{"n_kv_head": 2, "init_std_up": 0.0272, "batch_tokens": [32768, 65536, 98304]}
Each number is 200 + 20 x the weight over the matrix's rms, rounded and kept within 0 to 999. Layers, rows and columns count from 0.

# down: layer 3 MLP down (transposed), 704x256, rms 0.056, rows 243-260, columns 128-255
# gate: layer 3 MLP gate, 704x256, rms 0.164, rows 244-261, columns 128-255
# up: layer 3 MLP up, 704x256, rms 0.165, rows 244-261, columns 128-255
down243,214,194,194,166,182,201,158,217,213,201,187,241,202,193,199,180,232,201,198,159,215,185,197,232,191,200,204,215,165,188,178,227,206,203,192,228,177,200,204,189,215,200,199,173,207,192,182,231,194,207,217,208,190,204,213,183,198,177,185,192,211,234,210,190,222,221,208,207,194,196,183,205,227,178,176,187,225,192,193,165,189,197,197,196,206,211,199,187,183,202,199,204,219,188,209,225,174,199,196,145,203,174,205,192,204,223,216,205,166,213,203,198,191,196,221,235,185,217,195,180,231,215,193,214,195,185,181,184
gate244,181,204,171,207,208,220,229,188,191,209,202,215,205,203,202,209,215,186,215,212,220,187,193,187,194,206,198,196,187,205,190,191,200,181,197,210,228,219,195,198,185,217,212,207,186,192,208,200,218,238,205,209,212,201,215,194,187,188,185,212,175,195,217,193,211,186,211,215,212,201,206,212,191,198,150,204,219,222,208,192,178,191,212,189,222,183,207,196,195,224,219,197,190,207,217,194,196,193,186,188,217,213,198,183,196,184,183,223,211,191,211,218,224,187,199,172,202,187,224,189,210,197,220,216,180,221,190,201
up244,193,201,191,207,224,188,196,208,199,192,217,194,193,202,204,195,183,204,207,199,200,195,196,197,205,210,199,197,189,200,186,238,205,197,188,187,213,189,179,185,179,211,218,194,209,183,213,174,210,206,199,206,196,230,195,197,203,183,185,216,188,209,208,206,185,192,212,209,199,223,219,217,192,201,178,208,199,217,214,203,180,206,181,206,189,192,197,199,202,200,218,202,201,193,204,197,191,196,197,197,198,224,212,198,184,183,203,215,198,210,195,201,218,202,213,179,220,198,219,184,205,202,204,211,176,200,198,187
down244,198,210,211,210,207,203,190,207,206,197,185,195,199,205,201,193,189,198,214,190,199,184,175,213,190,200,201,193,196,205,172,211,216,184,192,185,191,211,196,191,191,203,215,198,172,181,223,182,216,228,205,198,192,191,195,189,211,193,176,212,196,200,225,205,178,188,207,216,196,216,207,195,203,211,184,191,205,199,209,220,192,199,188,194,208,202,215,207,188,184,194,201,214,201,202,214,205,200,205,183,210,237,222,212,189,193,204,223,213,212,176,198,208,199,176,200,211,194,202,181,180,211,205,211,200,192,173,209
gate245,193,190,204,183,209,171,156,204,186,186,235,197,218,196,204,199,230,206,224,217,206,205,170,211,182,224,196,180,192,205,199,202,190,198,201,216,221,200,183,220,215,214,191,180,191,208,195,222,182,194,195,176,207,200,205,193,187,204,170,159,186,173,215,188,210,188,205,189,207,196,209,193,210,186,206,206,197,222,204,197,202,186,202,185,201,198,215,176,180,225,211,170,194,227,228,187,202,214,209,227,211,213,181,183,168,188,185,191,200,213,197,218,223,169,198,171,192,182,214,185,183,207,218,224,221,189,189,208
up245,195,180,209,206,209,170,173,205,195,209,235,195,209,199,202,199,226,210,227,229,207,206,170,198,188,222,194,183,202,201,206,214,208,210,193,207,210,208,180,234,208,225,182,185,195,215,202,237,184,183,191,175,216,203,208,210,195,226,189,164,199,187,216,195,202,191,200,205,193,196,202,180,204,180,208,204,196,201,211,203,194,191,190,179,194,195,215,195,167,213,192,174,182,227,237,209,211,197,212,215,206,194,189,194,176,178,200,191,212,219,204,229,206,168,216,179,178,165,202,201,183,193,198,210,204,180,195,211
down245,205,214,216,193,213,190,200,245,190,197,196,182,200,198,213,211,217,212,192,235,233,211,193,175,181,186,176,231,222,193,187,209,214,186,199,205,247,204,196,195,247,222,193,157,216,199,209,212,194,185,213,212,212,189,204,184,199,192,218,192,195,181,213,170,212,183,187,190,203,212,193,202,205,196,224,156,184,197,214,209,198,184,188,212,208,206,215,227,178,191,209,198,192,216,225,205,202,190,234,222,188,199,210,206,193,173,196,222,189,188,196,233,188,177,217,163,181,179,229,198,172,215,214,213,181,208,191,197
gate246,174,207,220,208,178,177,248,180,204,205,182,210,234,182,191,169,201,190,195,227,170,235,216,222,196,208,186,190,204,204,199,210,217,213,198,164,186,210,234,201,226,195,188,197,190,205,180,194,176,177,186,210,216,177,214,215,178,195,186,241,200,204,190,179,215,212,193,210,215,196,191,206,156,201,201,150,184,196,205,169,170,209,188,232,211,178,181,189,223,230,172,212,183,181,189,180,203,190,189,191,191,160,242,186,181,218,189,191,218,175,208,174,166,220,223,197,172,166,228,197,224,175,204,171,221,165,189,186
up246,196,190,203,215,228,230,173,210,183,196,201,176,186,228,184,243,187,230,224,177,235,166,199,201,204,205,197,211,191,190,215,201,202,203,207,210,215,189,186,236,177,210,239,207,181,160,214,182,193,228,249,185,205,236,202,198,213,212,204,164,196,214,221,216,185,190,210,186,180,219,214,216,243,221,190,238,216,215,207,211,192,188,193,191,170,214,209,211,199,194,216,201,238,225,233,209,206,203,174,208,219,205,182,213,220,190,218,214,183,217,185,215,233,214,181,205,189,234,172,179,168,222,209,201,183,227,181,222
down246,230,152,234,199,220,220,158,179,201,175,211,187,220,226,190,215,227,176,227,165,232,180,229,194,208,217,230,205,188,238,203,167,187,167,167,221,234,181,221,216,223,223,171,191,221,217,204,205,185,199,240,226,223,169,234,169,207,175,172,166,230,236,209,175,192,230,188,214,199,205,188,204,204,179,165,245,200,178,210,184,212,169,206,204,191,176,189,198,160,205,191,203,183,219,209,199,235,176,182,238,210,201,190,180,211,200,228,224,171,210,204,206,194,215,193,199,226,233,174,207,142,183,193,198,231,209,161,248
gate247,214,197,221,216,216,191,214,192,195,201,223,192,192,190,184,187,224,190,179,211,191,211,201,211,179,198,198,187,193,172,201,192,187,189,182,190,223,202,198,184,212,191,226,217,206,238,195,218,188,183,194,190,206,227,186,209,177,224,187,227,194,214,183,205,190,197,198,226,211,208,205,186,202,209,198,197,223,183,208,226,200,204,212,191,227,182,184,191,204,214,184,206,197,195,209,197,213,169,184,215,210,172,232,202,193,186,203,193,195,201,193,211,221,192,177,207,215,192,210,177,207,191,207,197,198,208,196,187
up247,194,211,206,222,205,195,192,194,194,204,184,200,198,209,193,184,182,185,202,199,171,182,182,201,189,231,189,224,200,216,206,218,198,205,204,199,176,213,209,192,194,197,195,219,212,178,232,201,205,198,195,209,199,216,221,215,209,196,200,203,224,194,199,188,212,192,197,186,189,216,183,190,208,194,186,214,176,172,196,215,204,191,215,207,202,187,182,215,195,193,210,200,206,184,240,180,204,203,213,226,185,226,171,192,220,167,215,193,176,184,211,232,201,206,220,189,190,203,210,201,219,212,190,178,204,195,200,172
down247,205,186,215,223,194,193,184,178,201,209,200,184,183,197,187,174,213,180,177,216,190,209,230,211,200,208,187,188,204,202,217,197,217,185,175,198,213,207,188,190,203,195,207,186,194,202,200,199,207,193,201,199,205,203,210,191,196,198,192,218,173,212,194,209,181,202,210,214,222,207,201,195,208,198,215,206,219,194,209,216,209,208,219,193,205,188,192,196,208,193,194,202,210,209,185,206,182,198,179,200,196,194,234,219,189,210,211,191,185,185,202,207,205,185,188,205,217,204,207,178,198,186,209,195,196,201,213,206
gate248,219,203,231,164,196,219,226,153,214,211,193,202,180,234,168,227,215,199,217,175,211,193,185,209,233,194,201,262,202,246,188,207,192,208,195,198,221,170,203,190,240,159,174,175,145,203,175,164,196,185,203,196,139,202,191,161,181,177,208,259,271,229,228,183,203,192,236,202,175,183,263,236,176,216,186,176,198,229,202,139,176,214,217,208,175,215,171,204,172,214,197,193,241,236,207,164,201,236,225,226,190,172,213,175,206,221,181,145,203,179,174,179,186,217,182,193,193,219,120,171,183,195,172,156,193,189,202,196
up248,170,187,184,228,192,163,169,238,211,189,195,194,209,160,235,194,190,200,201,230,170,203,213,191,156,176,222,146,203,155,230,192,219,192,200,215,172,247,210,196,171,229,217,198,248,205,230,257,176,231,171,219,233,187,235,239,213,225,189,173,140,210,161,211,199,189,171,189,218,189,142,171,224,178,207,213,173,144,189,238,205,182,216,194,208,195,232,197,220,181,221,181,176,166,179,240,200,155,195,177,226,222,192,211,203,214,202,226,199,222,239,231,197,188,232,208,204,179,232,235,230,189,217,219,205,197,177,212
down248,243,179,190,235,178,192,234,216,176,202,207,186,184,198,233,193,150,225,194,218,207,222,209,190,185,193,209,147,220,156,241,169,211,157,248,216,202,182,209,205,136,237,241,180,234,207,240,213,204,202,176,181,199,276,213,196,211,260,129,146,141,203,195,227,180,190,204,237,236,211,153,158,193,197,233,161,150,161,169,260,218,210,185,193,205,199,155,153,152,184,175,194,149,180,221,240,254,192,83,169,213,148,226,215,198,144,168,208,254,222,179,225,168,192,240,229,200,224,221,206,148,200,202,153,217,230,224,219
gate249,213,189,178,197,210,196,223,207,235,182,236,158,167,161,220,183,139,200,192,232,190,199,204,180,196,191,205,156,210,212,224,227,218,165,196,180,221,227,178,219,221,211,215,186,189,204,201,196,222,215,211,220,190,208,233,215,159,206,207,187,206,224,209,169,169,202,239,180,219,226,192,189,207,204,224,222,214,227,172,168,213,244,264,182,228,176,246,199,187,174,207,156,210,236,233,178,179,203,228,183,214,228,223,195,223,180,178,195,169,235,192,194,193,226,179,197,227,215,197,209,229,190,164,200,191,171,196,202
up249,211,202,232,186,214,214,180,189,155,212,191,242,233,231,180,216,229,210,185,188,217,199,205,204,216,205,213,226,194,205,169,155,178,227,189,198,199,160,235,190,185,194,190,212,203,197,185,188,190,181,210,174,194,174,180,175,248,188,189,188,212,190,191,204,253,194,159,225,189,154,209,215,198,183,183,197,201,185,208,218,181,169,146,210,187,204,169,211,225,211,173,237,185,189,190,239,225,205,177,195,185,178,182,199,186,206,234,218,214,155,206,215,198,185,222,191,203,224,200,207,184,186,232,203,223,224,209,202
down249,142,181,202,156,211,179,218,188,193,217,207,206,177,186,177,195,211,176,175,160,202,206,199,195,208,188,206,206,267,197,173,226,194,216,251,220,222,200,232,230,193,215,193,196,207,226,189,206,236,226,165,212,181,183,185,188,175,191,265,191,176,191,211,206,172,201,207,204,200,157,188,211,187,226,179,220,155,207,212,192,268,202,219,206,195,157,246,193,211,210,179,217,188,228,178,215,195,203,197,174,194,159,179,183,179,211,160,198,218,199,191,195,190,199,158,196,186,164,200,165,194,188,183,193,208,213,259,189
gate250,192,208,207,169,210,205,204,215,197,188,197,222,204,228,189,147,237,161,242,219,206,219,221,219,191,194,182,193,207,209,209,177,197,240,199,195,211,218,210,202,230,216,182,174,161,172,234,220,215,165,173,232,206,183,237,219,202,212,184,220,221,226,189,207,229,169,221,217,222,222,206,235,210,171,187,209,220,221,213,181,207,188,194,187,193,239,207,235,213,182,254,174,197,192,242,189,200,239,200,206,208,188,205,196,209,201,178,246,191,237,168,190,217,202,219,222,200,191,227,166,184,192,271,220,213,208,168,203
up250,226,197,201,218,233,179,201,212,203,196,203,193,203,188,172,245,154,219,151,201,192,179,200,181,218,201,226,212,177,215,210,197,210,169,189,225,170,207,181,195,157,199,216,233,227,228,179,184,194,196,205,166,201,193,170,207,229,205,191,181,210,184,244,159,170,197,214,156,174,185,193,195,213,249,203,188,174,189,186,234,202,239,212,211,208,163,187,206,186,198,162,200,212,207,154,228,209,145,183,183,195,192,201,203,178,194,209,185,207,166,263,220,201,215,199,185,209,211,167,247,202,220,170,191,215,210,211,209
down250,216,160,189,231,190,194,223,212,177,195,226,202,192,186,227,210,173,182,146,196,180,213,201,227,208,234,185,194,158,215,228,213,214,210,186,242,194,216,216,222,167,187,207,235,204,221,212,185,209,207,218,183,209,230,199,209,207,207,188,192,206,158,234,215,151,220,228,209,155,226,219,206,238,180,189,184,164,202,168,226,199,236,178,205,241,174,238,174,220,241,159,199,210,218,194,199,232,161,193,221,189,213,192,184,203,187,187,172,208,169,243,225,192,226,187,180,206,230,157,199,206,240,182,218,158,218,181,211
gate251,179,250,206,196,197,197,188,186,187,164,212,191,231,201,219,195,204,167,194,168,194,192,164,203,207,219,215,256,215,205,208,193,181,168,213,197,198,222,172,228,203,221,192,207,197,175,189,174,212,174,194,196,186,217,194,206,163,187,203,207,208,200,198,199,191,189,200,205,182,176,212,210,218,221,188,200,199,210,218,191,188,197,202,184,178,209,210,195,223,223,206,200,212,193,225,177,188,210,210,219,187,163,217,191,230,199,196,215,223,212,220,215,166,224,190,209,197,168,227,194,174,216,187,168,189,221,181,191
up251,188,246,209,212,194,213,187,208,169,201,194,223,229,202,218,174,229,175,196,191,191,201,164,210,217,217,209,218,198,200,182,199,199,180,189,177,214,206,206,216,202,213,182,229,196,192,185,182,192,181,210,188,192,218,215,193,178,188,190,193,203,186,207,229,203,184,191,221,189,180,207,202,225,228,205,215,202,197,197,199,212,185,210,198,186,208,227,199,231,231,208,189,216,187,225,184,199,221,200,215,158,176,220,204,216,210,186,206,201,185,225,212,137,229,195,202,214,174,203,188,185,216,176,169,221,224,174,193
down251,187,230,200,213,180,171,169,228,216,159,215,191,207,232,212,210,190,174,200,175,199,199,144,196,199,221,202,224,211,239,184,209,210,158,228,204,212,195,187,225,192,200,178,203,205,188,187,191,189,218,185,190,202,209,191,169,219,190,210,200,183,196,189,203,202,174,197,213,211,173,195,223,223,214,209,191,187,202,186,200,223,189,210,193,189,205,195,210,201,208,213,213,204,209,235,188,209,182,217,198,201,198,211,220,211,207,196,223,180,187,207,212,169,210,196,190,204,144,226,175,173,189,213,171,223,188,185,193
gate252,189,189,184,226,180,190,208,207,198,225,169,239,183,199,172,197,215,152,171,190,189,203,188,200,198,186,182,218,195,159,205,204,224,193,185,176,195,176,181,171,181,202,171,186,219,190,215,208,180,208,205,178,214,189,180,197,246,230,200,175,185,186,215,224,192,189,210,193,196,175,169,189,179,187,197,227,190,209,208,186,215,197,201,183,171,199,191,202,195,208,227,187,203,190,197,171,191,173,171,213,184,176,222,222,217,221,185,211,178,190,189,191,206,212,220,213,203,205,180,231,215,188,203,203,191,196,197,195
up252,199,198,201,202,217,179,192,198,216,178,194,192,210,202,203,214,186,213,243,207,211,214,197,192,195,236,215,173,200,215,205,230,180,199,216,237,165,214,216,228,217,160,212,184,190,222,177,207,215,215,177,238,196,217,202,196,192,195,190,237,199,197,196,150,197,191,207,216,196,218,220,215,229,224,251,204,198,202,193,199,187,215,232,214,250,194,225,202,202,204,187,197,215,202,211,230,190,221,212,183,209,204,178,224,204,187,200,198,228,218,224,189,204,168,183,177,180,181,201,180,178,206,196,187,197,241,225,210
down252,205,212,220,194,216,192,185,221,197,182,214,193,180,192,196,184,200,207,212,193,194,206,207,192,178,208,211,180,222,211,186,186,188,190,217,194,196,203,199,229,220,180,226,170,167,208,203,201,194,215,188,236,205,229,224,206,187,179,173,223,195,230,170,217,199,182,184,196,215,220,203,240,220,214,210,182,175,198,214,207,214,206,190,203,230,190,216,191,193,216,191,209,201,183,196,227,178,227,221,178,223,144,161,206,193,194,201,216,214,217,199,196,197,203,234,208,173,189,200,158,207,184,184,198,219,174,216,199
gate253,236,191,204,231,207,188,219,200,187,186,195,206,176,194,199,196,173,174,203,193,206,181,203,184,213,205,238,187,214,199,201,162,222,224,198,224,230,229,199,208,201,187,200,188,229,201,171,169,194,190,194,219,221,187,211,183,214,183,196,187,186,197,177,213,201,189,226,176,194,216,162,200,204,210,178,176,219,211,192,201,190,201,214,220,221,229,212,192,176,198,189,206,226,219,197,199,222,194,201,217,174,191,189,181,185,208,210,182,164,186,184,203,211,205,216,184,226,219,209,196,201,194,210,175,246,181,184,199
up253,162,185,190,184,195,226,181,220,208,197,179,214,195,207,200,210,218,211,208,210,201,198,192,192,175,203,181,209,197,210,194,206,206,194,208,201,177,189,201,206,210,204,197,199,189,209,225,205,209,212,213,206,190,189,174,209,203,191,216,237,224,229,195,212,197,237,197,227,227,208,222,216,189,189,217,212,196,189,182,170,211,204,193,206,175,167,221,200,220,200,226,204,175,199,221,204,191,217,201,179,184,167,222,202,233,204,184,211,239,216,224,202,211,213,196,224,199,200,173,207,205,200,214,231,172,228,208,216
down253,201,209,182,178,192,205,221,184,197,185,190,193,168,212,213,217,214,227,200,221,197,203,193,204,192,202,167,199,199,190,198,197,184,194,184,187,212,218,207,191,188,199,197,201,192,211,188,207,190,208,233,190,191,186,199,186,168,206,172,207,220,176,223,186,211,194,195,233,190,185,206,176,190,203,222,213,191,191,198,195,186,185,200,180,194,187,196,190,216,191,215,198,192,189,218,219,178,188,205,163,221,209,205,225,189,190,187,234,225,175,221,205,171,218,218,182,194,175,195,210,202,217,173,196,182,185,206,180
gate254,192,182,214,184,210,191,211,223,212,239,165,240,182,196,191,186,157,172,173,188,203,211,205,257,178,203,175,197,197,228,248,212,206,221,220,225,179,180,172,184,194,213,210,199,204,262,247,212,202,181,170,220,204,218,186,171,212,156,163,162,192,169,231,172,188,219,142,149,189,261,227,169,226,202,219,222,218,199,205,225,230,182,239,173,181,160,174,252,179,236,186,235,224,181,210,174,156,222,267,191,242,188,230,211,151,208,177,201,145,202,224,198,210,188,240,216,248,186,177,169,235,234,235,237,229,210,210,214
up254,234,220,176,234,180,194,148,194,189,142,181,156,193,178,171,206,227,190,160,200,184,160,219,155,187,164,192,170,196,184,186,169,220,221,171,191,198,226,232,205,223,161,203,243,246,123,210,238,175,196,205,200,206,196,214,195,220,208,232,220,172,164,188,255,217,163,205,197,214,172,186,218,230,147,179,132,182,195,191,201,172,192,201,223,185,242,235,172,169,207,192,181,186,213,199,223,238,198,185,171,208,161,172,229,216,177,225,262,205,162,201,194,175,217,136,177,189,222,200,233,211,158,168,148,163,174,228,157
down254,159,151,197,174,206,213,230,220,190,255,167,223,191,200,229,200,192,173,172,241,198,218,181,227,210,229,178,205,201,268,205,223,211,222,214,217,224,208,213,178,169,266,198,161,204,253,221,187,192,220,150,209,184,170,215,218,182,188,145,190,219,176,245,166,200,246,165,196,173,237,234,185,208,230,222,257,184,189,215,224,211,191,235,153,204,163,180,230,221,234,199,221,189,199,201,167,204,179,235,198,200,231,221,195,157,185,207,196,181,209,209,225,226,201,224,212,207,172,181,189,216,218,218,252,195,197,201,185
gate255,202,169,203,174,213,167,208,207,224,201,222,148,220,239,164,169,211,191,136,219,207,205,229,217,208,232,186,201,192,198,204,226,214,189,204,250,187,226,206,186,189,190,221,199,177,217,224,202,240,210,188,215,229,211,227,199,172,205,164,214,182,216,211,230,190,216,201,197,156,188,212,206,198,197,207,191,194,180,192,170,244,204,208,221,218,181,191,224,203,174,171,211,228,175,204,212,179,176,195,202,185,197,187,180,233,191,179,229,216,169,203,205,206,208,178,176,203,197,186,200,202,187,243,212,182,209,152,194
up255,205,168,207,163,211,176,207,186,218,210,224,162,209,237,161,191,214,179,133,213,210,188,227,216,225,222,206,212,207,212,189,229,212,199,215,239,217,228,204,189,172,207,211,191,195,211,225,206,225,205,195,219,224,184,219,203,159,201,173,239,189,234,212,227,192,202,177,192,174,180,218,193,195,212,209,196,188,179,215,183,230,191,194,233,218,178,197,208,220,189,177,204,221,166,195,201,186,193,183,217,182,198,178,177,212,182,186,211,212,176,214,206,199,221,181,171,202,190,193,189,235,180,251,213,215,193,177,204
down255,186,213,201,215,227,156,202,221,224,233,243,180,234,185,186,219,211,160,160,201,205,185,193,210,223,195,192,156,159,194,219,220,180,202,218,221,195,230,253,223,167,209,228,193,153,220,229,216,255,242,192,235,257,160,203,195,148,202,149,215,194,262,197,188,163,239,211,167,181,218,239,193,268,169,248,183,173,187,180,174,223,187,153,217,195,219,188,246,183,178,190,223,267,174,250,168,166,178,206,167,185,251,209,190,243,197,202,207,175,179,209,136,176,219,182,164,187,209,159,221,194,192,204,181,196,216,166,203
gate256,191,210,207,198,206,200,202,207,199,191,200,211,199,206,186,199,204,200,195,192,198,204,206,194,194,202,208,201,198,207,193,197,196,192,200,203,200,190,190,190,196,189,195,208,207,185,201,189,212,190,210,208,216,190,198,202,196,217,209,200,200,189,203,204,193,203,194,196,208,196,198,195,189,187,189,187,199,207,208,190,205,205,194,190,211,204,197,205,196,206,197,211,186,208,192,201,198,203,200,213,209,200,199,211,208,205,198,206,188,194,214,206,209,200,205,197,196,194,204,174,200,194,205,204,210,198,216,208
up256,201,204,211,180,198,193,190,202,189,192,207,206,192,195,176,206,203,192,179,196,207,198,199,207,184,199,200,212,194,198,183,196,207,201,191,215,200,198,211,206,192,194,195,210,200,190,203,192,206,187,207,206,210,188,206,213,197,210,213,195,209,195,216,206,197,200,201,195,210,193,204,185,198,188,209,186,199,199,195,187,202,205,204,206,196,197,199,205,194,197,195,195,196,203,206,207,200,210,205,192,205,201,200,205,215,215,201,205,206,192,218,191,198,205,204,209,198,184,211,187,219,205,200,206,201,200,194,190
down256,202,191,206,211,203,209,205,200,210,194,195,195,206,207,214,192,205,201,215,204,209,203,189,193,207,213,206,204,219,193,212,200,208,196,197,185,208,193,213,206,199,204,211,194,199,202,191,202,196,208,207,199,186,191,190,201,213,203,201,195,201,203,204,184,210,208,211,209,186,206,188,186,209,207,195,204,196,186,203,207,200,201,216,196,203,203,199,198,215,194,201,198,209,195,208,195,193,202,204,208,199,208,215,202,187,197,197,197,210,203,189,206,203,192,190,195,201,215,214,199,192,197,200,189,201,197,194,194
gate257,215,207,173,158,209,198,253,244,211,165,161,200,220,216,233,229,212,192,204,187,202,216,199,159,195,242,212,227,191,232,239,157,225,191,175,183,202,185,190,230,178,189,183,176,193,222,190,164,197,186,226,211,149,174,173,221,186,202,191,218,225,186,211,217,233,191,165,158,187,213,186,178,218,224,191,215,209,171,159,224,206,166,189,214,226,180,227,207,199,189,205,201,187,254,165,152,242,201,172,187,192,235,170,146,204,181,194,226,179,155,201,180,208,236,222,236,188,216,185,208,190,184,194,197,203,203,166,189
up257,179,223,175,164,209,200,228,221,207,187,159,167,219,237,223,223,189,199,198,178,196,224,203,170,198,243,188,235,208,222,241,166,214,215,190,215,217,186,209,205,193,201,202,192,192,212,169,193,191,173,195,198,181,178,222,227,195,195,217,224,224,201,172,192,240,204,176,168,195,209,188,194,247,172,201,196,201,204,159,219,211,182,170,201,193,174,213,196,182,194,170,182,192,246,189,181,230,217,184,186,207,257,177,190,213,183,186,237,174,175,186,179,224,191,211,199,187,217,182,215,196,189,169,227,221,223,195,209
down257,210,237,167,146,215,215,253,241,213,198,166,160,189,210,181,212,150,204,201,184,187,200,184,151,190,220,214,229,184,225,214,182,179,193,159,230,189,186,219,185,181,188,193,222,215,216,175,201,205,181,205,217,206,97,203,221,200,192,214,213,202,185,204,211,267,180,184,143,221,243,177,186,223,158,187,219,184,207,199,229,172,153,182,262,210,217,209,228,223,211,183,207,246,228,210,182,255,215,195,153,142,254,195,136,226,212,202,217,161,203,195,196,235,147,232,207,193,220,251,244,184,214,223,190,161,194,179,211
gate258,172,145,172,206,217,210,181,228,231,206,141,161,183,211,221,181,231,225,210,204,203,211,175,212,236,209,178,193,199,202,216,173,200,203,208,170,198,220,253,213,201,240,207,170,239,238,215,176,207,218,200,181,231,231,218,210,201,155,195,156,200,199,184,214,159,178,214,187,216,184,189,196,157,192,164,220,193,189,217,189,203,179,166,145,191,199,277,210,224,170,175,210,203,196,143,189,188,254,240,210,211,179,151,202,239,254,189,199,247,229,204,186,223,223,160,187,197,211,179,176,209,159,201,196,225,151,200,229
up258,195,157,164,196,211,225,169,245,239,197,146,150,196,210,228,206,227,204,217,214,217,220,195,204,252,208,173,223,220,207,205,162,199,205,204,162,188,238,219,208,173,224,219,189,245,212,210,186,230,220,208,223,194,246,191,199,218,168,200,160,199,184,221,204,171,183,206,183,217,213,185,214,152,180,175,199,199,169,225,194,191,146,196,181,164,215,250,208,205,184,192,223,215,176,137,167,189,267,222,210,229,193,181,212,221,244,183,200,222,246,198,201,188,206,150,203,197,251,217,175,197,197,185,211,229,159,182,229
down258,148,124,157,203,261,214,154,232,248,197,173,156,172,202,226,179,200,229,188,186,228,254,190,175,218,211,202,186,129,185,228,183,208,223,248,163,199,183,238,218,220,230,208,194,252,251,238,216,258,200,197,162,201,228,210,227,262,152,222,171,194,167,205,183,184,170,222,183,202,180,204,202,168,225,233,239,156,186,220,210,183,183,176,163,175,221,258,254,162,197,166,209,233,211,201,147,196,228,252,251,232,185,160,212,266,268,182,178,214,197,201,206,227,208,215,198,205,214,202,179,237,179,197,218,223,196,194,223
gate259,220,198,226,204,214,218,224,206,203,192,188,185,204,196,207,207,189,197,221,207,196,194,163,179,204,213,191,210,202,212,182,196,198,200,214,184,195,184,181,217,198,211,223,208,182,174,186,187,162,209,182,223,189,201,213,222,192,197,165,172,195,185,174,207,140,205,215,188,189,202,238,188,162,211,186,193,214,190,222,214,239,205,201,162,195,192,181,214,218,167,217,213,181,230,187,223,205,193,182,207,182,200,183,182,170,210,237,209,197,215,200,236,180,209,233,174,192,263,174,190,214,212,223,224,173,201,242,211
up259,145,220,168,198,178,173,203,172,194,196,180,206,189,194,191,200,224,188,164,189,180,180,190,190,183,188,213,174,203,208,211,215,201,177,205,219,188,225,199,173,206,202,199,207,201,243,201,214,244,198,204,182,210,207,196,186,176,209,224,234,215,203,238,214,248,190,186,162,202,189,167,202,245,188,203,221,167,197,186,170,190,215,212,217,231,211,228,171,203,207,205,200,220,196,239,181,196,218,185,220,197,179,225,208,229,189,187,197,204,212,193,195,217,227,162,210,184,185,225,224,213,192,171,217,189,170,159,179
down259,188,219,216,215,196,190,196,173,202,219,204,189,194,216,206,226,238,208,190,212,158,181,213,203,210,183,172,181,167,189,239,223,187,194,193,203,200,194,193,152,168,168,179,209,181,216,211,239,234,165,228,215,215,188,245,191,174,209,203,222,193,196,202,223,217,209,221,199,185,190,167,180,191,188,189,219,189,216,216,196,169,180,193,236,206,177,216,176,189,239,186,202,187,184,223,155,175,195,184,227,175,193,174,197,208,185,189,185,177,167,234,141,188,227,191,212,220,153,171,213,158,188,182,164,206,199,202,212
gate260,193,203,216,227,181,185,186,229,209,201,180,207,182,208,188,204,209,211,203,181,213,198,202,199,222,184,202,188,210,193,177,181,177,176,188,215,215,197,172,218,179,231,207,203,183,191,205,216,206,176,231,179,195,215,191,220,169,222,200,183,197,216,214,199,200,185,214,190,181,217,198,213,190,241,244,177,181,204,191,190,181,210,200,233,249,156,177,211,194,184,207,191,160,199,162,187,209,163,228,183,181,216,201,190,201,211,231,157,214,250,171,219,174,201,221,207,179,197,199,153,196,169,202,157,230,204,214,212
up260,190,195,167,212,212,228,195,191,194,175,231,213,219,186,147,191,167,197,207,219,184,181,186,195,176,223,218,201,174,227,222,214,208,227,215,170,217,255,211,208,187,167,226,164,199,189,186,179,209,214,196,215,203,197,214,216,196,179,223,224,218,205,213,221,184,229,193,240,209,205,188,222,203,165,137,198,207,206,214,183,207,221,206,193,184,220,224,186,210,199,218,219,247,200,231,210,206,186,173,184,219,194,193,195,192,250,163,206,245,198,216,171,229,225,187,203,176,197,228,215,207,220,192,208,169,189,178,192
down260,203,193,225,200,199,198,188,202,213,199,196,215,184,189,171,223,190,219,171,186,222,223,208,189,219,196,217,213,175,201,200,203,198,175,230,201,191,202,182,209,214,220,209,194,229,188,195,217,207,186,181,204,197,165,208,162,202,195,186,200,209,182,193,199,199,166,208,195,198,200,209,219,199,182,221,199,187,197,184,197,218,202,222,196,221,269,186,220,208,173,206,189,171,189,166,209,187,192,201,189,214,196,202,191,184,214,194,193,185,199,199,215,204,183,191,217,212,181,168,178,202,214,194,206,198,215,184,174
gate261,201,200,205,227,216,203,201,160,203,231,235,217,216,169,234,218,188,238,204,200,210,186,178,196,214,184,223,192,201,204,204,214,190,174,185,197,163,175,203,181,179,235,225,193,222,229,198,194,217,195,140,195,200,185,259,217,232,233,168,227,241,171,199,222,205,158,160,192,221,201,171,196,209,167,207,194,184,190,218,237,225,213,194,166,189,219,180,255,168,223,235,223,211,236,176,148,244,202,191,255,228,202,162,185,175,211,207,236,192,184,166,186,220,188,209,217,214,189,152,219,207,221,225,204,227,174,233,209
up261,206,194,191,202,213,181,206,196,193,215,187,211,187,149,186,202,187,178,212,191,213,186,141,174,182,220,199,190,192,173,196,190,171,181,194,210,215,206,199,194,203,245,169,210,219,178,182,187,200,213,202,199,152,185,203,187,187,196,224,185,187,211,176,186,237,205,212,171,173,187,224,218,182,241,182,196,202,165,227,233,201,237,158,198,212,224,186,205,194,186,203,191,240,215,193,151,163,162,194,161,204,213,192,237,176,233,208,216,197,194,190,177,194,166,220,164,214,170,197,212,193,173,234,226,172,223,192,214